Weights of a small transformer language model.
Size: 9 layers, width 96, 2 heads of 32 (1 for keys and values), MLP 256 SwiGLU, vocabulary 3618, 1.54M parameters.
Training: a variant of Adam for these matrices, 9638 steps.
Each number is 500 + 25 x the weight over the matrix's rms, rounded and kept within 0 to 999. Layers, rows and columns count from 0. Numbers have three digits each.

# down: layer 5 MLP down (transposed), 256x96, rms 0.131, rows 64-109, columns 0-95
# gate: layer 5 MLP gate, 256x96, rms 0.139, rows 65-110, columns 0-95
# up: layer 5 MLP up, 256x96, rms 0.132, rows 65-110, columns 0-95
down64:452534483511520462493512453495513546542527549522469497496505537474535476494440494480526524492471523518447475490503493506512508485461516492510461493503479513512465484554493487499517474504541497530468486459486497500520476454461462567501490500491509500529497510443543447508559468456483465505
gate65:520466523525475550518531514500455514488517468530465450469506531504529507518536494495503516465506504514521546487525500505498457508479537498523480476517514523507546490506485516494488501540527515513506518467513465456497503501549512456470504461496466533483502486522484475532533512509494516498
up65:552492471516504490493512521498515505499478535489508498528463477532486513492544497431459483507531512485488482522505487478511488502518503499502531491488487531460475470482512466560522454487502473495526507481484494512510503492480485503514509558505484534494551516528521553504469519492528529470
down65:452501485495487528504475472568494484482494471500497543525519484545524507510476519547488494499478476513514525490481517526530491496529493475514510458477458508524496482480499511531489474471474491508485489528467531540451543513490505493497505488522530526504481471451505484494506513487538521481
gate66:509532462523471542517497530499474525497498512493485495504479496441476488493501494487483531463489491468450534476493528493507510512487499535492522506507483475501494519511519467478486493486507519502519490498553466483497457562502529475554470504493493502453516500471492434488445500530530478512
up66:475516497508512484554458483536492527531473496553545513464521501480520497510471513494505544554503475506468525505500520521525530483478545558510518520489487486477494552516488545531464483507502538495515503512488467508477489512516465501487429516513467503490518452481495463507497503506491506499
down66:490525495504519506508457499519491555519477484497509525506492477479504520484486530474516535538475497506482524468505539520511542485513525525534478498523522534492468514483489505510482449478534522483538499513503472491545434525498483474505449527491480526504543502479503478483484475524531501502
gate67:516476486502468514542485515470468490492499480491456529519504488460484490535525467486534498482494477468505519507483454484493478524484483536498505521504490519522463527490484477503541540505505464431494490472455492534467531497551519514470479501476518468477484507453505482477497504459477528473
up67:517468525506491508513531468518459515518492511530485490504475483493478479493477529512482467474457481543484526496530528519470486529435479466506515470502451518514464463504502495479462523461441472479519541503506468534505485499491499483496511508470527497504501560507473508509481494512540507495
down67:493440523499509483512486481534539478471510472456522503471503508471537550517515503483534477536505494490507481514517484506536521489473495477493527480494511539545497466489517446492467544517478515447449491506461502498505490481466517534466478481526493473496539509515469499499509517495490466459
gate68:556482516510492537495474495494485490468506517489495526498496536504555491515522520485518488494461489474482456503524470489528519533482516495512524518531489520520541468485473486501494500509479503528511521552521478480498445496516514528499497484476489532478495491493500481504520542472493545492
up68:494514495487484517487497507473475492469508500468519513524525479500488501560479494513560511512445523465486530488508496496468528483471486458450515491498488512535542512465449527554484474483473493456489493494490486514489442483472489495478541547460520505531499499507492512522506497511508520480
down68:483493477483517465549483524459478538555513507497521491502494524515472503509527489479496482505493478492515503485468514507488476492533483469464456483515520541516494554552507506492515454478523527508484466520476522498452499518489500471486532484486503504475505501507510501550494477541528465470
gate69:588466507467509476515511444519551489469511470498468501487477475493520491500503492503508495495514489477497478528520489495529494457515474497497481487479468493504505507485457497529493489492480515494534483470467482494514465530492455485551471472476485493495491533514455497505482551450516498487
up69:509510462530469457507522489519486478526486535522498521495534527521519486588515465489490501511538523518515505539522500522471493523510521441486519486471555499500491462543490526513520494474496501538479538521517481515492521482513479498485500503477505530482517485483549486476475511551493491484
down69:520500461501516484475524455486510521505495483482500501512457511500512518511504504496449491503506550516519515510492524502489510468523538532515501473496469445528496521512487501540458491470473521504505461494554490512452455488480520503491452502459527528470469518502478509540548449480503489517
gate70:481495514444518485501483478547514496473521509501521485442531503507455557534512505491504498480520512477495507494477468506474545518464496464500531515522528479498471471508526487524500481533469500524488484526497488515476492480490496552485470461469472512439499504486464453487469524520495516528
up70:486488526508503499544513492470504549511517481514477544462527503485510499501512526482497504514483495511527522500533458497560489517502521474497493540542513496535500536500472527448496507459515514493522510520453483551463522493475495514507526513518460469525524522485525506488523458531458509485
down70:498503477559518471508480505530481462544502484502509496505499525505494493468524481489532501460501514480471494531501464501500570500473527461505504507487510457524505493549541468502524494520509498465522450518505525525503489515496548491485504508532457533489505488487512484498514492496479549481
gate71:472533485503466559458453550552517512502489479452518535468440503505490471467525487507479486453499501503495493520516510511498522500496468524509516496504475474495524467529503509514480531457474521470458472456485501485433520487527532496502507531494483451500507510521522488483508530448506490474
up71:466481474457508539474471508493499518517532472507515470482486474530491471532505528519565536498477542461501462505502551501482474505520484528492502502505502540502498515448452508491491516488538488473478501469514521497473529487478524549518509543490494520538496478491518497478505508474491519485
down71:511513528499484470513525501513471550446510540499509492529461512483484522470524524484472542462500491468467499456502490513497486503519494494514527509491476542492505505486540480526467469545490507514480491521498516528485492539484515533532521522470551487523489468510488518444509516485464487498
gate72:568500499508478502471447464493467492448506437516514445463522497508479445526512487461516504488483511507467514508531462532470524478470517512526486512515524453531496510516505497493533504504475512470518519536505523511477528477509496537499517503495479530522511489490519515458502521488488534482
up72:524555509543483490505506508521513477519454531500525487484514523526471481507461503512485504506488506508529511521482503483490481467480504494532479461489491471516504502528548513514566521484478498469530464509537499524523514514543496496482507465556523514535527529484503469476509503469489509502
down72:529497457501497477522506529478477500469521452477539490496531508511502535553513478482497536503474504530525485478486510485515524517512508502537560469491497560466487496483506474474454499479494475496494495530515516505478523490498466500529515468499442502470526497466530519519523465518493479504
gate73:510476543468462454528502507532518512468524494471486502512521501486489493536511483488500473440499485512515491498493487459519478461439470499511462490490526494527442463512531524507478503518443529523498490473490477526466458525501511464563494465464546541494468484476486497492496529506491451508
up73:474523499474554518546549479510487503528464487532494488486500504488497497487479543531477448526475495469479520481488479519502500469523545513513463475510499498538497482496529515544528473483455491560518480501457514518530498491515458510501566526500524524505453506483482516490467445498463470496
down73:515513507502521504511495478538506498537554521519531475514472470509531495496527501487487527488468486501451496461529538540516546535521546490526528482489526534528519497470523522536470447505447508513476469471461563494481471510533496481485504524493524491534512520497492485531539456514465512529
gate74:511498488502442467517502526498508513496496488501501538510502497459445476451493491509538470514482501521514545456523483518461513524505513503530493519496485520460511498538515483519526506494507464512485489501491518483518490483525470530521536519548538489444504476472509518517490456518504469511
up74:525504498468538519469529520508511493495501523500528469495543554536500528532478490530523526514443423501500474507503510477502557502455545534489475475482514492495512487494517536490537513514490509487515532566503496527484490483518516512529510499489509453520498459516515489494472471486465459511
down74:474501513502469497490490527507525505499527498479491531505477438417510438519523507521462471501541549510433495502487513524497495509503506505518505544497501504497526439460480488478507511510521498511488462433514458495480494496481504501540496468473504504492530492498515530485516493531506499484
gate75:493449469445490536460491515534518533523529495505477493515487496533496508462481516478553505464524471542464464502491536486506491480480525493493483475548499540487483501502497481512498556506535460501473457487477515562477495503491536503486507498426496539503502511492486462483511511526476467454
up75:508521465512533480530482495471544479480474473502550527522513470491503500536520468498487517534559482523518509446527514516478486520525481468506507488475530488494518451514476522506522524457528501522501516497470492494494488457505477511458461536543514459513535552528513498504460514530504528482
down75:497497501512502471455507501539451537528500487562480534478468505489510504497512456453485517480542531508495542465473513520508522530530527485481495494477469479465472486488442483490493494485481504479465518548509569466481540484523456488512494487491564531526474509495473508491509527485528478497
gate76:505528495460516515497449457485463491469521531487484519505528517496494502502461483533525522430501527512423462500516510493496523455523510510476508519463513509516479502508486505513479488509513487508444530514523507494486442487463507519456506525498467530487519453504524495483493484515505525450
up76:498472494491465474477453529496503515527482518515533524502506565481498478513515485501517491484506482491536505526475460507536483512458493485477458499535487490468503524547474497494493507516466484523459465547463530508462503495505465512522516485537536499506479531481508464473512487487478522466
down76:527493529500553539516467508471460463460473436493514509453504476495476523512486496481550493508520544476496490487522502471482513510506474493476508508503427514527498559512500508482517483492502534480483552486503500480474508501529511506492505532508456487462504520492528508520490505498510511477
gate77:526481523498484511494485516516491546480553531466554494557483527459512497485509465468506486501509513505513478541474484504547496491532525516497558494520486521457439520514448491474525501512476509509464536482500475557533471518506535486494486515511521531414539511514486489521483520525487552521
up77:498472523533488528458555516504488510524521509502518473490499488468463473484517478519517520536518446527494563448510499490476532498501478492525501488504480516501556533496526489500470488468540543489570496465458504500540480522501466525524491538512492513522483533467522489506453489489513453481
down77:538480539465500531525511502530493511476461487508546477529506458499487480478481496488512501503534540528477568464529505468481512469490486521496459471470531502448487519502561507489529499490533512506540468511480485504475545502485512477505490486489442549496466505518496509485486496526473490487
gate78:474498498518531445516538480479549498478516452491474526464492470498484511501500536467531534500533518492514490522439472463501510491505508523480486497470494505543477498464487484519538525514492494513471508521482488524459468516506504513494510496477491492488500488499434505484475500502589511482
up78:465487508489535538503486444472445490510519496526509484515499527529496515478524485490475484499519500525539536524515486547516505478526480458503504477496533503498493509521457468464503508517487483515485518526494509527502552448495575507429526476466497482535514494504486492488531507524500532488
down78:487459468526485497476502468499543475578510476511474490491511483458535495494485462486534482489491493508514446492494511500507542483511458519500493529532504502499521518515471462517492450456506520476485486511512481512465492483489545412511504468499489497508529527509476513533478496540540485512
gate79:483516495466459479527459513499528485525477508550491501501513508496522480509455530481487474463499483509451502438528516511500550509491493513555526492502490495451532520506480526438472491497503540482481487491456486500495495473498490469527546486506495510514477467425478516474513477503465485483
up79:533536464544479465499465545508485525498512505483500485530495500506466509493508499497496484546501520506523551538495482521457495519524469493466468482512508505582449498514501493508529509540543497484492481506507504485469469514465485540510483485513494479509490492509505489527527483519470518521
down79:442495495467485524530509451477524433498502540514532471477496485474515492463489469469476530460504499465486469512500522539499485498500491481490481501471506498504499488528496500534486495473524505498476526470517494483525498513546513473474499500476523475495498476479485502510504504504504511476
gate80:490500532485473480444523474553451494476516504504517440500502528503515507555473471529511516542503522526491484509442452460463558528443519488499526530489542533510504450466497529500495511555460481498528510504510513551473507478483532460504516476490528551534519501510464449506499505512484470506
up80:464517510505501461506489535509461495538468513482507514460511511514479491474508535511487518492473508457490493482504518486473532479507490478488487495497503484475454486482504526483465503491480511499507512489446520453531498499520479491492549512570510429511468540470512505486460476473483457534
down80:523484528470494540490518471498496508531519441506519520499496497503545538525507551537479474521507477496469455472468485527503479462449513459517480515480504480489503460460499527558515518541487499515473506523482538503471490510490518470508476474441512538531501456471505463510497497503505509496
gate81:502464485506487542487478459479502493466517496508546527459476499465497470496524456506485499522523522486495498522509521528491507474499517533492524505528483527488462514489503530525495518500461476557499464457441481482480511531517526535507499551548512505461505494490513500481511472501477511516
up81:477502479496525526540505484469467559498517500532517490513469500470527497503478477500455494538469548545538504517500489521514478551527487462488482503498545547492499512479505520508507480509496459558461546496496484536513520471540493533515473520493524479524531475546502505490565465540509524515
down81:539493523514481531549548475444509434516472484506506473497574483478460551483463470494501506498500497479565490514497510508497483539476474466537490481523470457520511505482521487494532458505517510482507501492495521516467506539537539490496524490491470526531501448487493517501535501473516525485
gate82:536463464515505499507527521524497511522506484476547477484483515559474504489529506489477496463504484533511444462492490480463514487506511485529502545525449475462463480517482499480474503502491495511525491502526534552488492458509480516523462540542485503519518521515476509513489517487496492525
up82:489558502489502529512539514505488491497497518470507509506514496477491515526512484483495515536513471443537525469453520483509496555479518492522509508497468489523537507450521520489532512548494484478534542456526463485532502513528536509505482466491522538492515456506516498478492501466469503525
down82:547541494453486486488480521526462447527448502478466471499495507517479534547513457469540525548533485448538494509497470475486504509481515463483484512505478484496486484511513526499486481511482530472518509484492503517526531474522531488512520492515484507484487493516492515535508496480460497490
gate83:540503538468498511502502516545474505485527503512489481486490530498523487541492475534458493516507471506526547459491477510473487534517490503479478560506527453537537511504454506539499513506496425516532475481504482530479490534524526456525475469501532475526497498536481462475467480524487504496
up83:548512528475485536488532509503490509558512499504464468522509512472553540479511507540469503507502494515490537494489519483503499490522480531513492536505520498474527524453480548516495478538497490472546482520534509502498497492478529459493478508477505485524516469463510514479509462517496490524
down83:475510454466541501466557466526488476520478523490528495504495484483522496504516466496507555456553515487491508525507527514513501510510508508479503485499460513477503468518512491458536493499512504497532461513514489518537459494481501488479502508468480502525449474549506508501488497471478486493
gate84:512481494441508515518467528550497547501556456463519505501535508478517489485487485463563499483561504553496503439536473485437530445539537553573537480479529522476495495481492493448511514531423506508532465472513462502520468492491484493494508521527565526483435522453447514523477510557521532487
up84:471465500546505495488530481499482479504476525541486507525519532505484459518502524536488509525477561499493463504498501503549488487457496478483490529468441481537502526519498468530491484392551475489469533525480496506526487507541530452463496471497478501471520539530497504517553504502465486476
down84:509511497503509530476481478508517498479500467501476511487487458507500509458497442509469524492486496520500491533478501525494505482497524567537539553490495503569534513493487559545524582470496476551445523490528493521482528510530527518504523497520495517502509495485516485511489492497464492506
gate85:474471484499489474493462513491510479535482498490494534498501513497530462490499518464495497502508527505442465515504492499490505485496524495482490496454448504527475486499459494499535511483485475507489481513527510470475471530457555468455456507471515560467522524480506486548510487526522535472
up85:513469471526546465502459545493521470502465514503515500537513506515525517482505498590505522493464517457490507520497495486518498525489503482489478449515448516452525518469502543486503505524488471534489506533537535475489496517510482528511495507508511533492526462513500509433496468495490545514
down85:531510492518487525509488535482521466515508438543501484499528479582504483535494467513495499519517470466487508512498498476573482546491498481485514469475475456481516550499479565492509464512447516510514487505504502499475478511492464526506488480529526484512508476519489475521523474496502476479
gate86:517517456478472501523522473499529525512485464453471509502514470513512498483507487498503484463513482495554505512497522518501497482529503506499496521456486525537506479486491497471504510464477488514488511493487538502528486493562473496592477473524479465496466483521478490547526546552525521530
up86:492555516490512499511538462484467511503518470484485464512490478488534465503529486522443456517522467505469515489506497521489492508473502503465546482479517499504523512498489507491443490475526484494502495452468510511479507490532531531491533488487479500482445500485477535470519469531502553487
down86:492506472544507507494477511491496463468454466513477486499506498470489491500492543550485538496482489491478498511479494491491497486481458465526510559508443510499486541428538466474484503488473501486509525548504523468500533469465471483482476526499495483500493493507498492455511504507532502481
gate87:526467504450470498464520514552517537508476524515557497468484508454491496519477506488487490466492499521559489460537490476452481484514554496479507508526539487493458525477521477454503528510516496484448463517523477520481479516492456521488490507508555525495473488471488475531498470513496513469
up87:518519461523521476526494527492490510479549512494492510478515485472505501496513512516515516496490534454475522530534486490512552489493440548479502486479509554467548494506533509491513498507502482562494496463520504563434515509478531476452522511461490487512493561527481500482468514534509470495
down87:537521533509483519508526513574497511468498471516530520455487460481527498499520492503513531500481462531448524446481473458484524521506481546507491472533502496481461509494503535507548494483501460545544502523539520507504505529444500521483500488523506478527499492481476454448445526500536476515
gate88:487480449511488495531521495500522554516494500474524531469484494493516508490497466508493522492524466524484516500530502499499512487537505451494508493524502475499491483518495469454495541582503506513478502553498487497482477526467558481520550479509476551503543511503501440497507491464483543445
up88:526509500521550525529523507497480493419511492546432487483440468504519537505521503486508509507516524473480537525570498509490472489504476535469467515507489518502471513471489505506466506515500471526513514480447479461515477507525470493495487537475484510479537470507495533490517538552517490476
down88:520506479550525500503527458463513459489514478486513516527502494486460509494516490488513491528497478521468464464504498466512477519447518549497453471503489529480470527474500487536517512466507473519489501529473545502455453542458509522542516541489514527470430500479446508502542503520475543533
gate89:449502490485487485507461529522486522521513492504523510517456523493498530480479525478500506480503489524481497468512472468495554498486504526482507499489518540531480478490539532494507508525475529452487512501517487487492472514474510477460480473456516548478473541466475461511486468486443476539
up89:500454553497486451475500467444493481471502510509476467490484466505499489507488475443511500527488517505492490485493518494522515518486538460426462500510527486467495476557472492490514531501529469457502508572508518497551488524488488491551476489491445462508468527499480524466495507473502452509
down89:503522529488505511487498532557500499480539479471489523489481530543504512551496493481539492480461554462477536526474522492516500525504516491484507521467499518468480481474521538537533520482516444503498479500554513510475588502499532485494495543512504452496442491530486471485531475484514486481
gate90:433514512511509514536489485461525512496499503517476518482509510467480478515468497543492469514504498537502505518509530523541501501500517509544499482522502508496512466466483500474501482503498494496492506432522485536517475474523480514487499524509502514485483518532521536488484478499535502509
up90:493483510536520470489542511514466476496457536492496466501520468520465508533529486508499511483476499501471478508517460496539499486514471478494502516531519477492482529466535526554426499532524510520504457469484532484521511490527484483525502493481488500481486522499527487481490503497473520523
down90:545482472486499507472481495553524494485508542495484501525539521531493486488486531506495512499484518496499497517473481499445498512484510458471478549481498492474471482520500471497488453468536525510504530483504473507505496538463482467499526504482476503437480496465506497515530510470472487542
gate91:486519512477476500499476519502448549501476488541489505490472516468536518518490513480570500496527514500483446501530490527507531484511502484518550496499484485474472511475502531496481499420503511522529461542511488524480491470453511537502478497551483514513490483491524494482495510538501511516
up91:499458469472471516486512528513497442481469502510495508474512498499500520509531501476516466438488480522515511453533553501527506478540505462525525508510481460505493515495459470470534503498509513521515550482504467488502496534486500478490498510496496501530490497470488495553509498537459476541
down91:492474491488521497498529463511505513491449518527502492533528474520553470498507530497488452525505505531497477485468489487497510470470484525509492482507512497502517442509459516502472497501519524536488524500492533516490557501497500458449483490483440524476505484456476480520518504496488520527
gate92:529527491527486506514454469496493522498521509495530517493465506503522499553505490514482548499489543498522470530501503454484550471480482473497510558485500521501466482500471533535479480486499500503505520524450480494456479504503521434518480517521450497512515517515503478553479492523486551491
up92:494486479481480443503459547542524499464502480496475490529520520466496513535486536492450460419505493495549511487500478541445516513491538496485493460498469525527533507505460468493475499532505492471508493502542531512495489465481529493491474533536509488506507472502530505533498501478464538450
down92:520515507487478491523504453470520450478476460505502518480508489499521548509507467465535492522514506466485479524494510479539491526497441498493601525467472524532478505486465510493521544461496512534504514507493519465490543512508491515487497484499512475502540526524468511509530472524480528519
gate93:539506494510521524504489550532494530486505465476520544508525516480530514523531520506498514459490474467475511506532538499488520504546475534538488500477454491515503536484500487520483514473492531512491508439478496508510479477469482531469493505501506496527549548498483503509474488517521564478
up93:499451490530525576518523515512489487477501510485484470516465467474502520514527496479491582498501529520486469508455514476514484499514512541500527451530469534519511471507504509519510512501508507468512505494482444528507509510488527523500481499485497519525501468483463469484528512481459488509
down93:498474484514517554483438503505517534486473494531498496497503502537536489500485490511507518539511525490481520493495507520554551511535493484490539491518485512538486524504494456524489465494497549497516524486471490496521491502492493532507517515516485512520491561507566545490515472523491496452
gate94:498537528449476507509493549532499525486502515465479478468504515405509542499541497507516498525537494519522536507499454513526469535511520534474486492443497505506486479498496541494522501474490484490504492518491528476493493495450502526507505519537478469494471456487465476497483513558497467463
up94:494508492483501528573502464475518510520494512509510553466494547478501524500507542486549545513514537462468458507462466508460528553470516483497532531471481521506515507507525495439506514524493505520471487502506510522534522506455518498556515500494501494527498455496555486471498539485476506486
down94:520520528527506562492519503488508510514483491575528498512501539491488463519446456495480489496528529483483487502512478505495490499544514468501506481504544455489484512495445548502517474467486447507488481488501477490490549500485509520480482461520540499502535550497529493545498540556477520486
gate95:496523523497467492506456522512506522482469498505519520510560521503500469563516508512512464520496518461529480486501459493537503505516516522538488494511504488511531539544490503519520500523490471492491492488530510515463500541503483537508531508543523450494498520534531487496492487486471550506
up95:467508516491484557507475445469472471502495501509524490479490468494503479513493465499498526521500492504495501506510523486483508480489522459512485514481484494478484517478525504470537510474412518516532550512542498524474543478453497496494526510514478494501549514517478496522487466520514496508
down95:502522500441519472508488523498518525480496468466515504509536547497524523542478522517490537481498533473496548476531509504509490509485479499507484501461522492508458542494482527486492515515499509500514541484512488470523524480547490535468510495513524458505532488487510529496502504517486540499
gate96:506542501507474469481495513494501511542486462487502519465535508500482460473511491449501462478546491521493493458483504501512469463481493515478489506491530498475505501539448487481488527508518468468526506467501483439482482524484481490526518505575494494487475533543520501495482495489510530483
up96:524452492493491507478479496486489463456511476478508524506458480469509504525524501495447505487511525505551518504500501492452539507482508484516484507495489497506513472503544503505514504561466483537494512508516500476515511496503536525437525501510480580493511491503486470463503546542493504521
down96:491493544491529477510441512484490508508505514481476527480515511480510489498512422484524484468518494519507503495500511497480517485506501522466470503476488469494549497502511478500510493519559485518496530442530476476483465520532486498510491504559533462503482515489494528528525504491490556531
gate97:543502503506508477508476474556473536522489525497486518470493485488514516489518484453495481506484517500531491556521484502506520501488500479501494531494486453460516500517454519516489489482493469517498481478478481483507461508513477496465487511538499551484497477510533520480500506523533461475
up97:508494515462472483514498523473505499480518494476510519499544487488496457518537453498499514480485567506493494483510536514514502512489508477473458476532527478515465480455494495486487511501504485481524457494527559452493486473532492462495464482501510507467443520495507503488497537488530497512
down97:505504517514474540459487482544485481456478465529511480461482536503513492469515533516466462515509534470515501483476467494495474522487517454507504504502478471459517522465502513526509474499454530516511538490497511523480524481517483506518458503490485475511510530489482465501514451494501514521
gate98:501512479526511518538493487534504561495529519508522475545542497475520468494539534508496530514470512514500538498512509502519542515471517486430504515494478470485531517476475485498539497484492514480512499495496473496464450534518480486508483473519474522482527475469502511496472487497484469518
up98:520452499496524542523492498481508511476462544518492475529461496482536508493486511532502491507482549473505493477556484505485516478539516525471495483516480473478501502508539524499525461514492514524527506470523464533458516524535470494509446544511473510515489509507507491515489528502549505474
down98:490431511537509508514486542466525496540560513451479534526494502494474469492483553528509473524530514494499493473527493497509501482503478481485473524504483502491473537501514494475498445480507527514486498478524486544469462461512542535510525491509525490493526537491500508495510519496499507499
gate99:497448472446498486496481503512518499473500524477535530525504519444484475474497461528530492513562486534472462494483481509492513504521523491513491494526496449498463513472468502461490565539487477476491459475471503463491480501498526482509463522530506483499469509495469441499485469512508501492
up99:448545485492515514553498475523494531511506482497504439468488504510513533508491540521506475516489515449504548492496484501521517483525534514516516514459479495505518526514545524480492478476500477519503535515512537519531549530484507480506525455519516498500529516489520518518483475502512509505
down99:458497492507475517510530517529505477518491513538544475497480482465494485515502488522480461507537468489481503500490500511496475523537516518519476470509502458535513489491517536503507498499461521547497490468476490513523501522463493449475530459556473476465469537485475481495487501500501466500
gate100:487488489472481484472498504501496528506498501468491478522499464472536507503511498486504526482458515491495466534517499507492519476512521500483537519432510478490487484463447500497525497469497483523541525506521475490554486505478552503551502482480503561494530479507421517512498494485535444521
up100:520522495521533494460524525505488510485489463529520529546491444488519482499490530506462448453493516510495487516472541499467518488548527520489504512448520475463505509485517539485475482527485522501520517467490507497496471499488455536495520518524540500487513539511521532465497470538523505505
down100:532470518510484515504484525489510526512483466523506471501479433487521503506521558511490521508466458500530471547473469531512484482478513527506509531504497467477512507491490516508502525508508537433534538522449532518491476462502506488532484497482515479494528526506529505521491466506513511509
gate101:467484459504494520522441495489573523498501506522504519445483487508494557508523499457498488460469522513526479481488442520498524504519538508484526507524497482524502501513492473478483505514465468497495504486523448560539499468491481536518506538517539484520534541525510521492456482461525518443
up101:524479560519488494528505465514541494498530506439537459473473537505492561499497500492571451509499501492509516479477481548494528563486522440502505531492515486490494497538520519494514500460510488457518502496504506449495474533523522514481524479519475504531487548512477492493516502481449503511
down101:549487485515482504506491530555493510532504513448506543501471507518476532529530466498523490516521504418504499510513523476476482547458468461530437515445523480505480518478531513448513502486504517504530476498509526526479490483521525495474483464495493498469491531487498515501528472503501476508
gate102:492481472521463559493487450497519517510537484542454496441482508480457482504494512468489479488458518501519466493502513464493502478505513490492502521498492444523510464525499552487527517482471476510529469452497442538478496501480527509496501505495522495508464494448445438495519499494549461497
up102:445462484527522486571493469505501467522485481504476528477484503506509521474453507465468485544496476491519472470506513516484526531491549499493507465518525507548504497484550517503509512465468474504524526497480533497529494515547466525442515478519502466478526510493498501485469524436465506484
down102:542521498510548487532522471519510517508485511482504526528502461459506495511517479498491497487510468484485499538463496520513508530480511570538541499474491492504497485511480531559543551432519566503481491494519471527483493510510509499517527492478478514490496514500536494511498461530484443531
gate103:488466470487488493538486519513498470471480503483517531500518511488499456486503479474534497507502506530488531470541477449501484489523509492526473508484482485519474500515514483501497494489473468523426527497470488499482514514476516469474503496519527468465444464476515503527494460485501500493
up103:514504525470520506501468472538468514490493519534534517488487528485503511500484530504486503500508521509542469498503449513532556566516490497507523490537524463485534481524488495492494525536482492506537492498473501544496508532521470504506492490468504486511509522487483477453446533538478515513
down103:501504502498456485475486502544504502529514511508514544521507530440508474483514478482523474506516528504501481486482453519494530521498518527542478508447474492536493518503483497475494484464506476480481514506470529471430483499495471507502526504492564467451527489467504527494498469515539507516
gate104:466538477490521505456484485542472472495507460494470501493529522551503506537544482504483499489527481546516506506520505502472495447430492540514474487490488541502532503513462471517493512487526495466466508480530506531489522480518507525493533499506480519492508508538486469484512503504495511500
up104:492490474481504476462474498494526503490484515517529523478509461478519454526504472482486490495510542512537527473482490509535491453493537496464514445498514485454505508506516457457466503454509472496497478493475494503510526490495487489492552513485524486471462507515518573486515458502529516541
down104:496470489448507466541490498509520460523489493502524495489466488460510471516511561484520520525472528480490503520502492511456507526471528505489520500512457469516446472472501506518531488518554479477538529545491453490473460519450500455488504490523478532492494504530477480480507509516509547534
gate105:489524511499519497489448487496490557511495465509499525508537518498540440517517523480470515500484494510481526493479480482536497520468507500522473516499464516498512496488489464477507534498508530534511448496469530527441487495479440508501464523496515509511511465464523515467473461505492504440
up105:541511471505458517456491477481540532483566477477435471489479512509509501497458510504470542522519518481505462497480454506488496492496462466485524486485524515551448460508503514515561491487511483494487504478484518524515520480462530487502500492469473507504484519541480499522504519500477458472
down105:512518541470500521523489538506476490533467502546476465468529464520479529474538473479512515482501559508506511517497492512522528502494509474472498548509485519549423499501517521485516538513528450513457501553480489477530526483481490539481473484465477478501461511466503481524490516466480484457
gate106:443489506509520531496504510523490499557501473517499508493463516506473519514502511444471489506526510511495507525446477502517472534494456529487472517501473483510517485510504495513537498480503497531519540485529518494442501543516506469533485472538528483513479522525481506497480474479537486517
up106:519478479456459479499523471513458501465475474510485509474454493467523542506495482511548492497503476457504489531485486466560491503486518459481519475491494522486514502481502505507487492481467500485468510511505484482508510492471518511485532529517468546540463509509507510493528473498518530501
down106:491493507481504470449477505467504500502552454521513497505515522539496475490501506515460501484519496442464487461469485506512552518475504509482452469479505460489478458504507483518515473531529514513485524493511462515505511508453473463459494488500498461531495520500510497498505522522490521518
gate107:495472464502485513562496488506513453491522517458551472495511512476507481478452472444541536515517499508521487507483486512470504487477540472496508532498509515492497526516508478447514484466467503493487550512489492535518503552522493458462494470520508540495515480468521516486498483500489509476
up107:474526508479430476483512509522511513532495514491479509493483514477464501518534494488506480484483524503527523540561492511530486527530534485475493527465454503497494466445496538508472512506519450494462494491469475517485527434514485544495498545482487500493457496527484514529509493468506484514
down107:498481518508496532524505457536484518484451506502442533502501488450487512495471454511516513538468498513485486503505518470556503463503512507501475522508486496519496535542494494490527521507464500519457552506487459502489463519492516485503527492515448485489528490534472487529459528536486524534
gate108:439528461518459484514489539523475507540509470479541509511557491511526490464478468499512540520529508512521507524471536480498523464542502515501505482507458450519542514517479515502530496552473502474494521530543474478505491475585493472492540507500553511499474487511466501486509546477522529557
up108:508475485522498481506516483511478518544492487486525468508504511506492496475481471464528522513506545473481445533508478485521494493490494487501556473494449464521531476528438465514490488499531486485496519537535526452514535506501499486480536525530544549483538517566506524504521508511532490499
down108:494516504496517492473491521508500510491560543515508486500478525509532508502553558513496470500540489533513500502490503500476468479473501528457479459543501522496546502502467520541488439527521496519510518522529481542524471500536504507502496520470489516479512472490472560456474520552532462491
gate109:518505467473488477517491495549500541537494531512513495453467480485538511485490505454508530522530514488472530494525486512509545531490479519504473534521511504504462488506530547474479537511513493487505553512528512517453481493511485487509489502512508516475519477503506485458473492535541462510
up109:520495498518486507494470476505517466480537473471508477503445561488482475462491482498476491478499549511504458503496499476482486440527527474496497451488479506498492490500461441463497490471459489503458433492480494525532517473496525494481533485515499484488461515496501491535524504483489526497
down109:534466504463491521488468475502517476454517508507524459490490464469532529487507499497504454470487500495511511547493510513546461478515499499494521471441500452492478486490504491483532527524508439481493504490495526529480524501531518494499534469496497477475472527497525480502505512498544477480
gate110:520531513490511507518490509481473526495482467457466448496458490502499510517497496491498510510514485467464500531475512493493477474501480512472475524518537498495519522499508498545536507545507492503465512488550513484488505486479503495470494473457503482516455547503495477497524514445500526501
up110:532515505486534416551548473472493452495475486470505499498536471489484505494489493511506509511533552530498474499514500522524517520470479483506522494487543507516528503549510522507486496489538499499501525507475529498479470526525495493465487503507524518489543462463526498505535514496523528486